{
  "num_hidden_layers": 9,
  "vocab_size": 8192,
  "norm_place": "pre",
  "norm_eps": 1e-05,
  "rope_theta": 10000.0,
  "tie_word_embeddings": false,
  "init_std_qkv": 0.0413,
  "init_std_down": 0.0,
  "lr_head": 0.00765,
  "max_grad_norm": 1.0,
  "decay_fraction": 0.711,
  "doc_mask": true
}
Each number is 128 + 32 x the weight over the matrix's rms, rounded and kept within 0 to 255. Layers, rows and columns count from 0. Numbers have three digits each.

# v: layer 2 attention value, 128x128, rms 0.112, rows 108-118, columns 0-127
# o: layer 2 attention output (transposed), 128x128, rms 0.11, rows 108-117, columns 0-127
v108:106151114144124136146170125144150079107107085144156129158163098166130127127119083071133161136099153147128124131157098080147149104130154192057076155138121116148083065141163109085139154128159077151133144135124139155129109095083132106096127141126133103087151116134130122101148133123139168128194083134078116130139128111114124116130184151121202188137117210154120129142164124184130093089163
o108:126113070107111148186098105132112126145139102073133120153111167152153126126160109145145093138125154105083096094162121088093152120134087126093036126123089152130156145158131154103141120154125193088140129162116096141127095182084138174130108125094102168119076095110168138134200144165123096138144174126171156128085114097138122110152098149154108118103198118106087079137082146143209187133133
v109:135152138098095104135107140085184157159119148126092149114185105161160123147139121091090098150129123116101092135137156146090127128087108104083125099191138160088188116114097133169110113146149171157123099152187131167098142123132085147133109153089117139107117119106104105134117092170125082182128133171078110177089127117144146142139138140142110167158134128148108125165141158107113135151129
o109:184158141145164083130153191177152079137129131152130135175144092140160092124114130152108155120137151220143138128112101118141117163158143187110122164082115094072096129136130054107134082125159084150101122071121120136145182069137057127107166100124077140116147167075083104091088162147142146112167148161170127118093198129121169160111147113129171119123087118136134174055134096111070072110109
v110:115101140127181120158118083084152125079134122082137141114132086130123130148162167155099153101151166110108138133126098066060185110151120142132136159150119088133087128127131088093104114125108114190083184160121102137120133173106094131193135115167125119073124100124159098126138135142164132110151144143156100165128107139120072110124134083127152152129117163141125159095175190126126163138141
o110:112100139168130188139123097086118157165091177110125097166082101114107130139085153157147145060143106121151139075100122125135172087085137109101086116120112128145124134107140100112138155155125155144123131105114126149162083163080191114154136133152127155117122160101123124150186145146122111101145106205126134114124158127068156106140168108187128107103132104119163103098142135143104148160164
v111:156073104145160156116122152125123167125113133115116113116048088222117127165168134120114144134098103140122166106138122142123149148125105112186157141133179098144175110145153074137069083152109146107086125129117060122139173143126124128157121066127120152073136125152111145118142117132140136206170144140173143114097175170152157127128162084124139169157131128093118140172026111109140176126148
o111:142140083184144130071130183109141122116123156100119113159149107102103111110106168142121136117148136176205123122074142152117171086100115124082178068121210087116114072106136108123153120079160159112116133195119119128123183091121142177143098145091145123096158166127129128098153158129112159156086098081148116144062169139115150121140127161092119081136077111186130159091161122135091135127156
v112:102079165136188107097161145149135151157144115118134108088142089130122111118150100102115123128086133133152097141083187116099139134131159108120114070120134117170158163109192113095159112141110139094171174107067115145133138157143151098184177156123154096118120125135087131124127160123113153115109163181180098152111177141125162176096127136166113071166128078110120118100146129154089147147075
o112:137091138123092189116139117069126123041116122190081087149143108121154041113152114083157140170124092105093110177126089142165131165171183108139080194197105100126142139130121133139121112096127120150176088149134163094124118115191195119104130113140129067111200151132092138147148072117095063167150159111131168113128088128121126149150095119140167173154075162120138113104146151127108118082179
v113:131172087156103122220098171158132160147117121135104113176042131134127155125128125180101181069112081105127141067143068136127090157151070138181152181111150127109124102153074100168106119161121078114091094101180128117164125154105138140135108153140146144149119163119151119143201104061110124095163176084144137099126103171092124130158120064101168000138095110111117124021131128127123163110119
o113:087115130174177195053138094086127209129200134089118139137153093104106207110132112122130074078148143136168138151110139172082089174165103204141194114134136106136059089146138158158109125101115131094141089102090157168123098158155027167113162113161157112194063128156118109138110109168124185112114115117134125181134109210094138085089122149059096148128152068161097142132165133103129092049101
v114:113178084182164183152103150157186094120090072153176085143050115146127146100144132079097197113118095120148085049125096100122110119189144190140100144128110121158139113141138076123129115126194092102115107081091105159178135146085151169127132131105160136125137161152129111133080141109103149115124147125160097110111155125100150118114134135130172157104113159098129125086177065152092140141131
o114:091039149133126154123130069052139136093176147147113094153166099175125143078132166128130113135125116067119112177156162162120121111118115113141099062172127119122103136149114151120114085167088171125141092193120153148102145156132158156153083126127132171119094117121134149148222119194127139117161130083182168177093095105062101109148129169129135160154111097129044108113114151135134152100140
v115:102097137102149139150143104105184122235111160163162143132153090117107135152154162164125084136120059137131112165150095111062070126136098129180097166123069129114101149134091035132190124126166127135151148056135134193113161114117117121155135156106141109127083112109138120136099110148117109171113145113140146168175173142088129156099149049137218116157112162094119128053220093174106197099108
o115:082078152126127200178164053065131117139113109156129167122121047127112133109127082115152140178128055092149131077141132105141094153141127170146111094182098094076135184140132153149073106121142058127097120069158136159094103159126149164132147105175128169129108164107080139177145120147134175166126153133128150136134113139097173128185192155089137111109100060079113133096168172117069148126169
v116:167176126151101099130132130090171135113146131109112164101188103189152089117122115135139123156130150123135091091108120133102129146099117097053102096142123150122154133171099109108108155146141122138101141131162160141141081127158115101098132135084150119134130168111102159109211138208100123153120176171102128164096135154090113118148186094153125142112112091121135112142149134103145150129145
o116:164125110146140113110064158131131098079165121183086085210160122139182082143171118124133121097126115198105132142125080127131144194164141182109145209087126077135092132116119079129116106143145121135158114111114128113102130122150042165097156069149127118120112118140091088098110120149122072130157141099170166084140160197100130126131131152143164175136172126135174131112055153087140109075118
v117:111113103120101165071155167149203129126071096123114148165148069159143136174174135142118028075121154121126121144162110091154130106107128122142158160138105092113117065106151099179136123130130142144121075125129151147172162093141131133122127113142147164148125097136137149148109132121114119120135062141171129071144120124156161080138153161071167155130139195142130135205043117084170155086171
o117:070147134141167075191120160187174079192134152073192198122111145121053134111109139177103102110111142153145126096113135167083142083131080114113132053093138102100177098114132123135143130124154148100058148153137137121166171098116233157165112182100153143118105166082141165135130119123151175074105100134128102160092152090173111108128163129104120071115117119135092145141137079142088147169111
v118:097087098115114114137111090180139105109105124110151089122126168151171160084139170125098107094125123132180100142154138170134146158099137135115102143091092127140137104117175059121140152109157098142160133124097118144090134089125150154150120141151150149103147083141140134105125149112138093111128117096075123164156156142138149112136145105157101123135118196112117138128130142113099119157132